python train.py --num_hidden_layers=23 --hidden_size=256 --num_attention_heads=6 --num_key_value_heads=1 --head_dim=32 --intermediate_size=1024 --vocab_size=820 --hidden_act="gelu" --norm="layernorm" --norm_place="pre" --norm_eps=1e-05 --positions="rope" --rope_theta=10000.0 --rope_fraction=1.0 --qk_norm=true --attn_scale=0.264 --bias="none" --tie_word_embeddings=true --parallel_block=true --init="normal" --init_std_qkv=0.0491 --init_std_o=0.0 --init_std_up=0.0491 --init_std_down=0.0 --optimizer="soap_variant" --learning_rate=0.00637 --beta1=0.95 --beta2=0.95 --weight_decay=0.037 --lr_head=0.00946 --warmup_steps=46 --schedule="wsd" --decay_fraction=1.0 --decay_shape="linear" --final_lr_fraction=0.02 --batch_tokens=65536 --max_seq_len=128 --doc_mask=true --train_tokens=379000000 --max_steps=5784 --dataset="wikipedia_en"
Each number is 50 + 15 x the weight over its row's rms, rounded and kept within 0 to 99. Layers, rows and columns count from 0. The size before them is the row's rms in percent of the matrix's.

# up: layer 3 MLP up, 1024x256, rms 0.231, rows 805-857, columns 128-191
# down: layer 3 MLP down (transposed), 1024x256, rms 0.218, rows 805-856, columns 128-191
up805 100:40 61 44 37 40 44 29 43 71 30 63 61 62 80 49 30 45 50 68 55 37 54 44 64 61 51 73 57 69 29 53 47 78 40 33 62 69 30 40 62 68 27 32 60 43 39 79 97 69 47 42 44 10 56 81 53 53 43 60 52 13 25 30 60
down805 097:51 70 60 64 56 54 52 33 59 65 56 72 84 44 48 55 53 62 45 34 60 50 74 58 40 43 63 56 48 29 75 57 57 36 54 58 50 65 70 57 48 60 38 60 47 52 37 27 62 43 45 61 53 55 32 55 35 35 45 31 65 78 34 38
up806 103:54 66 59 45 60 74 31 20 52 53 41 36 61 46 51 36 49 58 43 27 58 55 65 62 36 11 27 59 64 55 28 19 30 65 49 43 63 55 39 50 44 61 60 65 70 60 40 66 13 45 14 43 72 58 40 60 54 69 25 61 56 61 52 20
down806 100:71 52 54 71 33 49 68 32 46 70 71 40 61 54 60 68 35 67 62 46 61 49 60 70 74 47 36 42 59 41 53 54 45 42 26 40 39 51 23 25 42 50 50 57 15 28 50 64 45 63 76 43 49 35 46 56 43 13 47 43 43 62 65 46
up807 101:27 76 53 48 70 47 32 41 25 62 32 11 61 47 37 40 60 57 56 78 72 62 65 66 35 41 73 51 51 65 45 85 56 23 34 36 54 39 46 60 75 41 57 38 37 67 30 53 49 46 44 43 43 60 67 44 47 48 41 58 47 64 25 62
down807 096:40 70 68 63 67 61 36 35 26 39 31 53 54 58 48 58 45 72 27 50 63 25 62 25 50 18 71 32 13 89 68 56 41 62 38 43 69 70 63 48 69 48 54 64 41 42 35 52 51 64 34 34 57 72 44 14 82 79 47 31 42 53 82 68
up808 086:40 70 29 59 46 77 50 62 31 61 46 41 53 35 42 67 25 27 49 65 66 80 64 60 35 35 37 24 42 55 55 63 53 79 64 36 27 47 59 69 49 28 44 18 29 34 63 55 67 37 40 36 31 49 52 53 41 55 37 38 57 61 83 41
down808 097:60 56 49 56 26 48 50 87 43 55 77 53 37 37 36 56 51 67 49 54 46 57 54 38 59 47 51 53 54 30 63 56 48 46 44 57 34 27 66 51 12 50 42 57 27 48 57 64 39 43 37 52 31 63 49 25 55 50 36 34 55 59 37 67
up809 103:50 60 33 75 55 17 46 52 44 33 45 53 34 84 23 85 57 67 81 32 53 57 21 60 42 60 53 82 57 42 57 48 51 54 87 46 49 50 58 41 52 66 51 69 59 48 90 27 57 47 55 55 21 66 33 58 36 90 37 63 64 60 44 18
down809 104:32 57 54 49 64 42 78 50 33 26 42 64 48 47 92 79 87 47 34 57 39 59 51 32 40 63 47 60 48 67 61 58 37 43 36 50 48 36 33 47 62 64 31 44 61 53 33 79 13 41 40 08 48 60 42 56 61 37 72 14 54 54 65 64
up810 109:56 26 63 65 61 05 46 44 44 45 60 77 55 77 64 20 75 47 57 39 40 42 66 54 69 34 56 51 33 53 05 54 42 55 24 33 58 40 53 41 61 42 69 37 54 47 27 27 54 30 53 36 60 49 34 47 55 42 39 29 50 66 44 61
down810 102:49 54 58 52 48 61 49 47 77 70 48 46 47 43 39 47 31 27 69 74 60 46 67 19 45 66 38 34 40 33 51 59 57 55 58 60 47 57 31 43 51 23 41 30 73 56 47 72 49 37 24 38 88 15 91 64 35 31 57 58 55 46 62 36
up811 096:41 54 68 37 52 33 50 82 40 59 44 44 34 39 48 42 62 30 44 41 30 62 41 38 27 65 31 74 37 49 51 49 49 46 62 56 44 53 50 93 95 71 44 60 49 40 75 69 33 49 27 33 51 59 59 72 34 64 70 81 42 39 43 64
down811 095:36 79 47 66 47 69 58 21 56 24 50 56 57 45 44 49 61 65 40 43 67 30 68 70 48 56 48 43 61 40 50 58 49 53 42 49 53 47 50 34 67 38 46 31 50 57 40 27 37 50 50 57 43 24 40 54 55 52 41 39 44 49 07 39
up812 103:30 34 47 60 57 28 50 51 43 51 69 66 49 48 57 46 45 43 55 67 44 28 46 23 50 38 64 63 66 61 64 44 52 22 76 48 56 51 56 65 33 45 39 54 56 57 56 72 47 66 49 87 35 23 51 64 46 37 71 53 61 47 49 52
down812 107:59 65 35 52 33 44 28 61 52 80 50 48 56 25 45 73 68 31 56 33 42 63 69 46 38 29 60 25 21 67 62 37 26 67 44 57 48 31 40 26 42 60 57 40 61 61 60 56 62 61 35 40 62 79 55 62 55 71 54 61 58 51 70 66
up813 101:45 30 64 63 56 32 59 25 41 40 76 26 58 50 63 62 55 67 40 28 41 56 45 38 28 58 53 43 47 48 36 80 72 71 55 82 51 59 41 55 55 36 51 35 41 32 42 58 42 40 55 49 55 42 54 57 84 54 66 39 56 29 54 58
down813 100:26 51 54 58 36 39 26 32 61 46 49 53 79 11 58 34 71 55 92 30 39 27 44 63 69 23 44 65 51 72 61 19 63 52 11 66 57 44 72 52 58 44 48 44 60 41 53 50 64 30 72 65 52 43 58 26 37 50 50 43 62 32 74 37
up814 099:22 44 68 38 29 44 26 73 50 60 39 37 34 40 21 65 81 37 60 73 55 49 47 61 53 46 36 39 38 43 64 51 61 41 70 27 71 46 61 46 68 53 76 68 55 44 33 42 39 54 43 55 44 63 68 78 46 83 57 65 55 73 62 58
down814 100:52 48 15 32 56 24 87 43 68 45 54 77 40 60 49 55 54 96 53 43 56 48 56 68 41 49 57 55 85 35 60 39 72 50 40 45 23 60 30 70 44 56 46 42 42 19 31 56 79 37 46 60 50 51 55 57 63 55 50 38 51 65 45 21
up815 106:26 43 45 75 76 58 66 50 72 84 62 63 81 49 58 61 57 39 51 29 45 77 14 36 37 35 58 57 56 52 37 34 39 60 55 37 45 68 61 58 49 72 54 68 56 49 32 35 64 47 68 55 66 31 65 47 53 77 52 35 47 65 54 79
down815 094:64 79 84 49 55 44 37 50 66 49 39 27 45 57 33 33 55 45 15 54 18 60 59 68 67 91 44 49 39 61 73 56 23 58 29 18 66 67 55 44 38 33 63 56 37 74 49 62 54 39 22 68 46 65 28 62 62 48 27 60 72 40 62 24
up816 093:52 42 44 46 49 57 46 59 39 51 38 44 55 55 64 69 25 40 46 47 48 55 27 51 50 49 42 53 56 62 45 64 41 34 45 59 49 44 49 48 58 45 47 32 62 43 37 52 31 65 32 71 30 43 34 52 64 54 50 47 55 69 72 73
down816 096:26 49 31 45 56 31 40 72 50 67 48 39 52 07 47 66 40 55 40 65 46 74 35 77 46 65 81 45 55 69 38 55 61 91 39 76 45 46 41 40 65 55 52 59 35 58 43 59 33 44 34 77 42 32 37 64 58 54 29 52 45 55 73 18
up817 093:58 40 42 47 59 42 26 48 63 42 57 30 19 57 48 52 76 34 37 35 33 47 51 54 44 54 60 45 35 28 48 45 37 35 54 53 52 68 57 53 60 48 59 64 47 69 44 60 73 67 34 86 40 64 61 57 51 35 43 59 54 68 28 46
down817 097:80 54 58 73 65 36 45 68 55 23 46 55 78 34 51 48 39 38 33 51 48 52 39 41 51 47 77 46 81 46 51 25 40 63 46 31 50 61 42 53 54 41 60 67 41 61 45 62 33 81 60 49 53 76 49 32 51 62 34 53 91 44 30 50
up818 100:66 66 55 53 48 46 36 79 49 46 68 85 64 51 46 66 63 57 76 58 29 57 63 61 49 23 50 37 60 57 23 38 34 40 44 30 44 19 34 28 59 45 54 54 46 54 34 57 31 50 60 45 51 41 61 42 38 72 67 40 48 47 50 51
down818 101:26 57 28 49 65 48 49 37 42 45 36 44 49 39 34 37 37 45 32 38 44 65 44 41 30 51 40 39 23 48 79 32 61 70 43 53 62 47 89 37 26 48 46 41 57 46 32 55 38 60 69 63 29 35 59 23 52 30 44 46 33 37 28 45
up819 110:26 34 42 27 47 40 51 55 68 50 81 30 40 29 58 30 41 65 67 32 44 27 41 58 52 48 31 38 41 56 59 35 56 54 26 72 46 78 63 38 47 33 80 42 64 37 42 33 34 51 38 68 87 50 54 43 49 64 55 60 48 37 68 80
down819 112:60 53 46 48 40 28 28 40 39 37 28 44 53 72 69 57 35 44 45 27 47 66 46 80 61 40 27 41 52 66 64 43 30 36 68 45 32 66 69 61 52 37 62 59 42 70 45 33 60 56 42 59 53 48 32 35 73 39 29 64 50 48 49 64
up820 102:46 31 29 40 19 28 49 56 40 53 74 29 37 58 34 25 69 47 40 75 25 72 45 56 47 32 43 39 56 96 47 94 47 44 37 45 52 38 44 39 24 58 58 58 60 36 47 53 54 31 94 44 67 57 52 57 74 45 36 62 32 36 44 39
down820 101:53 43 49 24 66 30 09 51 60 78 37 68 31 52 90 56 55 67 47 30 60 38 51 29 36 54 42 66 36 36 54 14 58 60 60 37 62 54 44 43 76 55 40 33 65 49 64 66 48 70 40 28 77 75 61 39 23 54 47 55 53 66 56 33
up821 096:35 25 50 56 63 77 28 47 33 78 30 53 34 46 47 72 72 28 54 56 46 55 53 33 36 42 51 77 36 58 46 79 52 60 51 38 49 49 42 41 52 58 52 20 45 37 48 74 55 40 45 45 59 48 25 26 39 50 30 49 62 56 36 49
down821 089:25 42 59 57 39 41 63 51 49 71 59 59 50 49 35 66 25 39 52 49 63 46 62 70 46 44 39 42 52 50 53 29 43 54 74 44 53 56 53 25 46 40 85 25 66 32 59 67 45 49 50 48 58 84 68 51 86 56 49 74 43 34 55 42
up822 098:50 30 61 56 62 54 57 46 65 61 39 28 47 39 68 62 56 34 27 42 58 55 59 79 52 31 23 59 50 52 62 76 66 65 51 28 38 42 69 57 40 43 12 51 48 64 70 52 56 57 31 45 65 71 38 38 17 61 51 79 27 47 54 46
down822 105:57 76 19 16 19 57 47 50 42 68 40 61 51 67 64 49 57 40 43 58 37 31 74 24 18 33 35 82 26 40 27 56 40 35 57 50 67 61 53 64 35 51 54 53 50 61 60 40 44 86 26 46 43 61 41 43 37 76 41 52 47 63 61 62
up823 096:78 53 35 43 49 36 27 30 74 39 51 50 44 59 53 21 34 21 50 41 56 34 53 47 67 51 62 51 38 54 33 28 81 64 59 50 88 35 28 49 45 71 60 66 58 51 47 63 64 60 31 42 63 57 38 45 37 62 46 46 36 56 45 76
down823 094:43 67 62 52 58 69 69 30 57 38 64 33 34 33 76 58 50 96 43 63 29 36 64 41 41 60 80 40 17 51 44 32 29 72 33 39 74 39 58 43 47 75 68 45 79 67 45 60 27 33 39 43 50 59 45 63 34 44 41 42 50 36 55 62
up824 111:49 35 24 61 27 47 40 21 65 54 23 45 47 57 49 70 48 51 75 43 52 30 58 47 39 45 62 46 35 25 41 38 57 61 51 47 16 63 22 39 45 69 34 83 50 82 42 56 57 40 35 28 40 63 46 57 47 65 46 21 51 51 44 63
down824 096:38 53 72 57 55 46 45 66 23 52 35 56 47 78 49 54 81 61 33 53 42 51 23 54 37 57 33 41 53 35 43 55 38 21 50 35 48 44 23 59 35 31 69 39 61 66 85 58 81 64 59 63 30 49 46 43 50 41 48 52 45 54 66 59
up825 093:54 52 33 64 47 16 40 38 49 02 50 53 72 79 45 47 52 44 47 62 85 44 39 71 36 27 43 72 73 39 87 53 64 49 51 59 17 43 62 70 83 50 71 55 39 64 60 51 51 77 49 72 35 53 46 64 66 30 65 41 71 59 49 47
down825 094:54 79 54 61 75 70 57 54 20 46 41 59 69 36 49 21 70 60 59 40 29 67 62 57 47 49 81 42 60 62 38 68 60 50 64 44 28 55 60 45 59 61 52 38 16 52 64 41 63 50 66 57 46 77 46 53 78 54 76 32 57 56 67 39
up826 103:45 40 30 63 43 40 80 68 56 48 42 30 37 62 61 62 39 62 65 19 73 54 64 60 55 42 32 62 39 34 29 67 32 51 54 49 65 70 24 59 46 43 25 47 32 60 27 39 64 64 57 39 61 67 54 18 62 69 45 71 51 56 45 80
down826 109:39 36 69 27 44 40 61 68 67 39 45 29 57 52 50 50 27 64 47 45 62 49 41 77 57 53 40 66 63 47 54 58 74 62 54 55 72 42 40 62 36 70 44 49 53 69 53 32 65 38 66 81 64 40 61 33 51 33 29 36 50 45 44 50
up827 095:26 60 24 53 33 37 90 63 73 38 43 54 47 69 67 31 45 40 64 70 74 55 64 51 39 55 52 57 53 39 64 59 56 42 50 41 35 65 78 54 53 49 52 69 51 48 59 36 66 58 43 42 30 62 96 42 78 43 66 48 64 41 58 70
down827 100:55 47 67 65 56 65 54 54 65 23 30 50 67 27 60 71 78 35 34 58 58 27 48 56 65 64 32 42 39 77 63 48 54 82 38 67 53 34 45 57 34 53 61 35 57 50 50 51 51 39 66 37 57 50 46 36 38 30 48 26 44 47 28 55
up828 095:46 37 73 66 52 74 44 48 36 29 35 37 34 72 34 42 44 58 47 40 29 55 78 61 46 34 55 71 78 64 60 53 76 47 26 69 52 50 57 64 33 59 69 58 64 57 27 87 57 73 62 64 25 28 60 66 64 67 39 63 40 52 39 33
down828 102:71 39 53 24 31 40 57 57 50 53 71 45 50 47 34 53 51 54 52 43 79 29 55 69 58 42 60 64 21 56 37 48 57 57 61 49 50 18 63 54 62 43 69 61 37 32 51 49 61 50 58 37 61 78 28 43 42 65 67 25 36 54 53 74
up829 107:55 71 34 46 45 37 67 54 51 25 76 34 50 66 62 64 51 53 79 67 48 65 52 41 38 33 68 41 45 69 56 56 29 65 24 56 44 56 52 46 68 11 35 58 60 56 43 63 43 58 42 21 59 34 55 52 49 73 45 16 43 38 48 51
down829 104:58 73 45 46 88 39 72 47 70 52 70 12 58 41 56 59 56 40 32 72 34 50 43 44 74 55 36 57 45 65 79 54 52 56 49 51 61 64 13 68 43 68 78 46 30 53 25 34 57 46 40 57 40 64 42 65 56 37 37 69 61 49 38 46
up830 094:63 44 68 52 45 58 55 32 31 53 47 61 66 43 41 47 67 48 70 50 38 32 55 47 47 40 26 62 79 37 60 46 32 36 52 58 63 38 61 69 49 72 51 69 39 54 22 40 28 64 49 50 55 54 36 75 55 28 15 34 45 41 54 77
down830 085:40 49 40 45 57 78 24 51 53 58 37 56 23 45 67 32 37 54 48 61 33 44 55 73 26 48 37 36 37 54 30 50 46 48 25 42 65 55 25 31 49 55 45 15 30 52 66 82 82 57 66 24 33 79 51 28 37 50 63 60 60 58 59 34
up831 099:38 60 33 41 57 48 31 35 29 42 57 24 51 58 59 72 67 83 38 51 42 57 42 68 36 33 76 46 57 61 65 38 65 62 33 31 29 71 35 73 72 44 78 57 40 52 57 38 35 26 34 51 41 44 51 66 21 78 32 56 58 59 66 65
down831 094:61 52 02 46 47 37 20 23 55 31 60 82 58 49 49 55 54 31 33 73 84 55 54 38 49 55 45 86 92 40 43 33 50 11 64 51 51 59 51 33 28 70 54 43 43 59 56 52 49 71 45 50 34 81 63 66 52 27 70 38 50 66 52 45
up832 089:42 21 69 46 41 53 57 28 69 78 43 48 57 45 42 49 48 61 57 38 59 45 52 67 49 68 02 29 38 49 29 66 20 35 48 36 45 63 55 53 32 40 61 68 47 41 85 47 69 34 55 30 45 45 56 52 46 67 63 33 24 75 34 18
down832 100:66 35 40 23 58 43 48 32 57 40 76 37 32 43 35 49 50 49 42 42 71 32 76 75 20 32 50 38 50 34 65 53 35 69 47 48 65 62 46 35 32 43 61 74 40 65 62 41 66 57 35 52 59 53 34 80 39 54 40 49 42 58 35 47
up833 106:40 57 36 26 20 62 57 34 55 50 44 70 41 55 51 41 56 40 46 39 35 45 47 19 33 67 21 31 44 47 58 43 42 55 50 44 50 58 72 44 42 54 76 71 27 56 44 39 69 45 33 58 52 37 54 44 79 80 47 33 34 68 67 44
down833 103:55 37 53 39 56 57 77 50 58 36 33 50 27 60 43 79 73 63 38 54 38 58 58 65 28 74 48 28 45 33 63 53 51 54 67 44 78 30 43 49 33 73 52 40 74 38 82 88 38 68 45 51 38 39 66 39 55 21 57 72 69 40 44 60
up834 103:62 36 32 51 55 36 43 66 36 40 27 38 25 50 27 79 46 62 44 26 66 62 49 58 53 58 43 43 70 33 57 56 58 88 31 28 19 54 52 64 44 45 63 59 56 85 79 29 46 39 27 39 40 47 42 59 59 55 65 54 32 30 44 44
down834 094:05 48 35 39 33 48 53 45 63 37 75 58 76 45 52 37 73 47 57 44 41 52 35 62 66 49 74 48 49 68 57 60 57 19 50 65 65 50 46 56 52 49 65 45 49 67 26 58 56 54 79 53 41 67 50 38 29 50 44 50 49 77 71 59
up835 100:34 36 31 55 53 52 57 53 65 63 08 50 67 41 55 53 53 55 54 57 63 42 44 21 57 49 42 47 52 36 52 53 46 39 66 50 45 30 42 46 25 16 44 51 69 63 63 51 59 64 37 42 44 36 29 49 64 39 62 50 40 57 46 52
down835 102:70 41 48 22 67 27 42 43 60 41 44 60 45 54 53 40 45 50 46 45 58 81 66 51 66 27 50 59 47 52 69 23 75 52 57 59 40 69 56 49 68 30 25 56 38 54 42 35 51 49 87 40 41 40 61 46 51 41 58 66 42 40 61 31
up836 098:65 40 32 25 49 66 44 40 34 04 45 80 45 51 72 55 37 20 35 45 21 44 38 76 59 58 54 44 63 61 52 65 43 40 50 43 60 20 38 48 35 42 37 33 28 68 41 62 39 61 37 39 46 38 52 52 41 32 54 22 48 88 53 75
down836 095:29 30 32 58 51 82 45 53 60 51 64 56 46 41 30 51 08 62 68 59 60 59 49 53 69 65 33 49 44 37 68 48 71 51 52 77 60 43 59 06 74 78 50 44 57 54 77 65 46 65 48 55 71 74 31 52 64 58 57 43 62 60 29 69
up837 101:46 54 65 60 10 77 55 56 78 30 51 44 55 29 71 47 21 73 31 27 22 68 49 44 32 78 39 34 64 65 47 27 69 27 77 31 29 51 37 33 51 60 54 36 38 54 59 25 63 23 25 50 50 46 63 44 64 49 23 35 49 67 53 53
down837 101:39 61 65 30 68 47 49 15 42 68 52 73 40 53 29 70 68 41 56 59 29 54 62 34 61 58 51 41 55 54 46 49 59 44 56 50 22 76 47 85 61 51 44 52 65 48 61 45 33 34 47 34 45 34 56 65 56 44 52 71 72 44 44 59
up838 099:15 63 60 42 41 33 56 43 39 68 53 39 19 68 69 86 60 49 54 24 58 42 44 38 31 37 69 63 73 61 55 21 24 26 70 54 66 65 58 51 65 38 77 57 49 58 59 61 47 56 43 38 37 57 67 28 50 59 60 23 42 69 43 61
down838 090:56 36 30 59 29 43 41 66 67 64 76 57 68 50 41 43 56 38 45 36 49 51 61 71 78 66 23 63 37 67 47 59 76 75 57 63 56 44 42 46 46 66 46 49 70 49 41 64 37 50 53 60 56 77 67 73 68 45 27 53 68 57 50 55
up839 097:43 63 33 51 38 40 24 51 66 52 51 62 54 46 51 59 44 43 44 26 17 66 46 48 31 30 71 26 47 60 49 72 47 43 47 62 67 68 58 24 43 43 69 45 66 78 44 44 64 61 67 46 34 41 42 55 62 29 35 38 53 67 60 65
down839 095:42 43 30 49 63 44 60 73 62 62 43 58 40 60 28 23 71 65 34 56 65 62 35 36 40 57 36 36 45 49 44 63 68 49 41 32 55 61 70 56 31 47 46 50 66 44 40 61 49 66 50 50 46 15 33 38 51 40 23 80 62 46 60 67
up840 109:34 42 63 58 41 47 43 42 60 55 57 34 53 45 44 53 60 48 66 64 74 68 45 54 43 38 66 28 27 62 54 59 21 59 48 45 16 65 43 53 64 51 43 26 38 36 36 28 19 44 37 75 59 70 39 46 59 36 32 65 57 73 66 36
down840 107:56 53 74 28 27 53 49 53 49 48 56 54 34 73 53 60 61 44 41 79 06 34 62 27 24 47 45 41 38 44 49 35 64 25 59 59 58 31 26 60 34 59 21 54 48 72 51 48 40 34 36 81 37 66 43 47 49 24 64 32 55 21 50 51
up841 096:58 63 51 46 54 28 75 93 31 28 39 39 11 38 54 82 33 66 52 43 55 65 48 29 50 40 28 56 60 49 43 69 40 41 44 71 84 62 33 35 64 51 62 58 51 81 54 63 37 39 79 65 62 22 44 42 30 57 61 40 73 36 45 44
down841 099:60 52 73 40 69 56 62 73 40 65 52 41 51 53 57 56 74 72 75 62 34 31 56 27 50 53 22 41 64 44 60 28 48 55 45 63 59 48 45 42 31 51 67 43 33 14 65 61 50 78 42 63 22 55 30 64 58 33 29 90 52 77 02 76
up842 090:56 45 38 37 66 50 69 66 38 66 58 57 59 57 38 42 66 41 35 54 48 30 47 73 34 40 52 22 49 33 74 37 61 46 37 59 32 35 41 46 51 56 53 60 55 48 41 56 36 60 50 54 48 64 26 56 66 69 65 47 54 48 59 64
down842 094:58 74 54 58 56 75 32 68 82 10 56 31 47 51 48 68 57 54 61 46 53 61 28 50 58 65 37 38 71 26 55 51 37 28 25 69 61 32 57 35 51 62 61 55 45 43 34 50 53 69 43 15 81 50 51 59 35 32 40 43 28 46 44 54
up843 104:13 52 51 29 31 67 49 38 55 65 53 46 60 40 60 33 53 51 51 12 50 57 68 51 55 70 31 48 31 48 47 59 31 47 45 64 50 53 45 57 39 30 66 18 47 68 46 66 53 62 30 45 59 51 69 64 52 57 63 43 68 52 58 50
down843 101:19 58 22 68 44 61 47 43 64 57 54 61 52 71 17 72 46 57 54 69 21 55 79 66 69 41 63 73 63 52 55 47 40 50 40 74 70 64 59 16 56 46 43 49 61 72 43 28 73 34 37 17 52 44 38 30 40 73 38 45 30 42 42 58
up844 097:57 39 55 56 80 32 45 60 64 40 53 47 42 54 65 53 59 51 55 54 51 44 21 61 72 28 44 64 45 61 66 27 33 26 56 38 52 49 27 44 57 58 32 61 73 52 45 33 40 70 45 48 48 46 25 77 56 48 34 45 73 56 31 38
down844 098:53 38 50 71 62 72 85 49 30 93 44 65 45 38 54 41 55 43 41 58 75 58 76 44 42 42 54 84 80 26 61 42 39 48 47 61 64 51 54 52 56 51 26 54 42 50 55 54 68 21 47 63 50 65 52 44 35 52 52 42 65 70 36 31
up845 088:72 56 56 61 49 29 37 33 52 47 51 51 70 51 60 49 51 36 42 33 47 75 41 58 58 51 34 48 32 29 82 62 56 58 52 48 68 61 29 43 61 40 46 45 57 33 54 44 54 56 37 62 77 61 71 42 53 32 41 41 72 48 28 69
down845 094:19 40 51 44 36 66 56 34 62 55 68 58 35 39 40 90 52 84 35 29 53 47 50 70 53 79 54 48 32 60 56 73 48 46 33 40 59 44 62 29 54 60 48 44 52 34 52 54 43 71 24 52 29 57 36 74 50 47 62 43 46 63 36 71
up846 100:62 61 58 27 42 48 25 51 39 60 53 50 41 44 55 37 33 51 72 71 35 17 69 62 19 36 45 60 72 43 68 45 28 45 53 54 67 60 52 36 34 77 49 41 50 46 49 62 65 52 45 70 67 28 44 29 41 37 63 58 71 29 18 36
down846 098:62 65 46 33 62 74 52 45 71 68 52 51 43 41 52 41 34 35 56 45 48 48 42 32 60 47 18 43 66 28 55 63 64 40 63 24 45 45 40 82 56 32 18 44 15 38 45 57 62 49 71 33 42 39 44 35 60 48 54 49 54 70 34 41
up847 102:41 65 67 54 70 60 55 64 50 72 42 52 21 49 53 59 31 58 41 58 45 56 62 50 33 55 65 47 70 32 43 47 53 52 35 68 73 76 66 35 40 54 59 50 30 50 22 31 49 62 40 57 09 41 44 40 42 55 56 45 42 35 70 65
down847 108:14 34 52 44 42 38 79 60 49 57 48 35 55 46 68 54 64 61 57 53 42 61 44 71 34 56 48 48 36 56 48 22 48 32 57 52 54 30 40 49 68 72 61 58 41 31 68 45 49 30 47 42 37 59 44 59 88 31 26 70 53 45 19 45
up848 095:42 36 75 58 43 69 13 49 48 62 15 57 50 47 31 46 52 45 58 62 46 21 68 55 08 61 49 19 59 44 42 65 51 54 58 53 53 50 57 65 44 60 61 69 47 60 64 61 58 27 27 45 15 65 61 69 41 39 67 52 49 53 43 53
down848 103:50 58 36 85 68 36 64 90 39 55 38 42 00 36 39 73 36 56 36 59 28 64 32 60 73 52 60 29 77 45 47 43 50 52 67 52 46 53 45 46 57 67 60 34 47 57 64 66 51 59 45 37 58 56 63 40 67 46 51 50 38 39 49 20
up849 095:45 47 26 40 31 61 63 51 56 56 56 45 38 58 50 61 24 35 49 41 43 54 38 65 31 49 40 39 39 34 61 47 33 68 64 39 61 53 82 74 55 76 24 66 27 32 34 30 55 62 41 78 15 41 35 20 67 28 68 54 58 78 70 50
down849 085:42 18 60 65 43 56 29 53 28 63 58 41 61 48 70 59 53 77 44 52 32 46 52 50 62 51 52 76 53 63 42 52 59 25 54 33 77 71 37 43 50 52 60 33 51 38 48 59 70 79 27 57 78 67 57 46 56 53 74 45 26 55 31 43
up850 093:27 55 64 42 38 48 58 56 54 67 41 56 70 71 49 33 50 38 47 42 54 32 37 50 54 29 52 83 40 62 47 39 61 45 64 15 54 51 60 64 61 32 37 63 58 30 45 74 46 54 45 93 38 45 23 59 92 72 51 54 55 74 32 43
down850 095:61 44 77 49 70 76 40 73 70 77 77 38 61 34 55 66 30 34 38 84 31 35 50 61 50 51 54 29 50 48 56 47 59 45 45 71 46 51 31 42 64 55 32 33 55 78 44 62 67 42 47 55 53 82 74 41 38 37 20 47 39 33 43 29
up851 102:32 54 54 35 16 46 63 38 19 40 42 37 40 51 47 25 79 59 56 61 92 62 41 31 40 65 67 52 32 56 34 67 55 12 59 61 50 82 51 66 38 44 60 48 47 06 61 66 45 55 50 31 31 57 36 33 57 51 51 44 32 47 52 46
down851 101:28 50 42 35 62 63 47 44 35 52 32 73 35 44 35 55 67 77 21 67 55 44 67 64 29 51 49 41 72 62 55 52 65 66 55 32 63 58 50 17 68 27 56 57 64 56 40 27 44 43 39 41 42 65 46 50 51 67 72 51 65 48 66 54
up852 109:69 88 52 24 38 75 40 22 31 38 59 65 55 54 55 38 40 52 56 67 39 42 15 52 45 49 59 40 68 37 37 47 42 85 67 48 30 70 25 50 38 32 54 46 49 40 36 63 73 36 25 40 32 38 45 54 50 47 35 53 34 49 19 53
down852 099:29 44 45 49 41 30 66 67 39 83 44 76 36 21 47 72 64 40 53 69 45 34 36 45 83 68 42 34 22 21 56 63 69 60 47 50 63 41 67 15 63 54 68 53 68 39 48 61 66 76 30 62 50 66 51 36 33 66 56 54 48 52 46 28
up853 098:31 53 48 72 26 45 52 47 46 46 55 54 41 53 33 53 68 39 42 45 52 32 37 60 49 67 61 50 38 36 61 55 69 57 37 53 17 46 37 32 52 27 78 43 37 49 68 46 52 56 57 40 59 31 41 39 43 55 75 56 37 32 18 65
down853 093:36 47 39 40 48 50 47 51 51 80 51 87 48 39 67 61 39 52 41 58 43 76 52 43 79 20 69 82 54 80 37 54 51 66 30 20 37 44 78 58 31 71 47 54 47 38 74 98 49 80 65 52 62 57 47 43 35 51 46 44 47 48 53 67
up854 105:69 59 50 68 49 42 37 34 36 58 67 23 59 51 43 67 78 49 78 55 53 79 55 30 42 33 52 64 36 77 55 41 44 75 48 50 72 45 69 76 30 55 42 97 45 46 47 38 57 58 45 61 36 39 41 52 17 81 57 68 38 82 49 41
down854 105:31 45 38 74 54 29 36 48 24 74 35 62 68 40 41 46 76 50 71 48 47 23 53 83 64 61 28 71 47 66 39 41 48 55 29 59 84 54 08 50 62 41 24 29 60 26 64 47 78 42 26 44 53 54 35 47 38 60 67 61 58 84 44 31
up855 098:68 64 48 52 56 23 41 39 59 46 47 38 26 70 46 82 53 22 55 27 59 57 44 54 68 51 47 54 52 49 36 36 58 32 35 75 64 38 36 66 44 44 34 46 67 52 36 27 43 61 29 56 35 35 47 56 42 78 56 39 64 21 52 50
down855 105:63 61 54 46 31 20 42 60 39 35 58 26 30 55 31 35 58 38 36 57 26 70 37 58 43 39 67 60 50 30 29 34 54 66 31 32 28 37 56 41 42 54 47 39 61 33 66 80 62 36 64 64 53 30 30 50 25 68 35 51 77 69 18 71
up856 110:56 68 54 52 52 54 89 44 39 47 37 45 21 19 46 44 53 48 42 50 32 50 42 44 65 37 50 61 72 55 58 46 45 40 74 56 52 50 32 30 57 59 51 44 36 40 35 41 64 42 48 45 44 49 20 80 39 42 53 65 24 57 53 40
down856 103:40 42 48 55 45 61 36 56 49 63 46 57 66 65 62 70 42 37 54 66 59 41 24 58 48 38 75 40 46 64 46 49 50 63 53 42 36 51 77 87 42 44 45 45 60 47 44 46 30 24 55 32 30 57 22 72 68 37 57 37 60 69 48 43
up857 099:35 89 45 60 69 52 61 44 54 53 56 43 57 57 65 62 76 70 52 45 28 37 53 73 29 62 60 55 71 45 49 75 52 62 64 47 61 46 66 27 18 35 50 64 42 38 60 56 53 55 58 61 38 55 29 40 25 56 58 41 64 22 59 36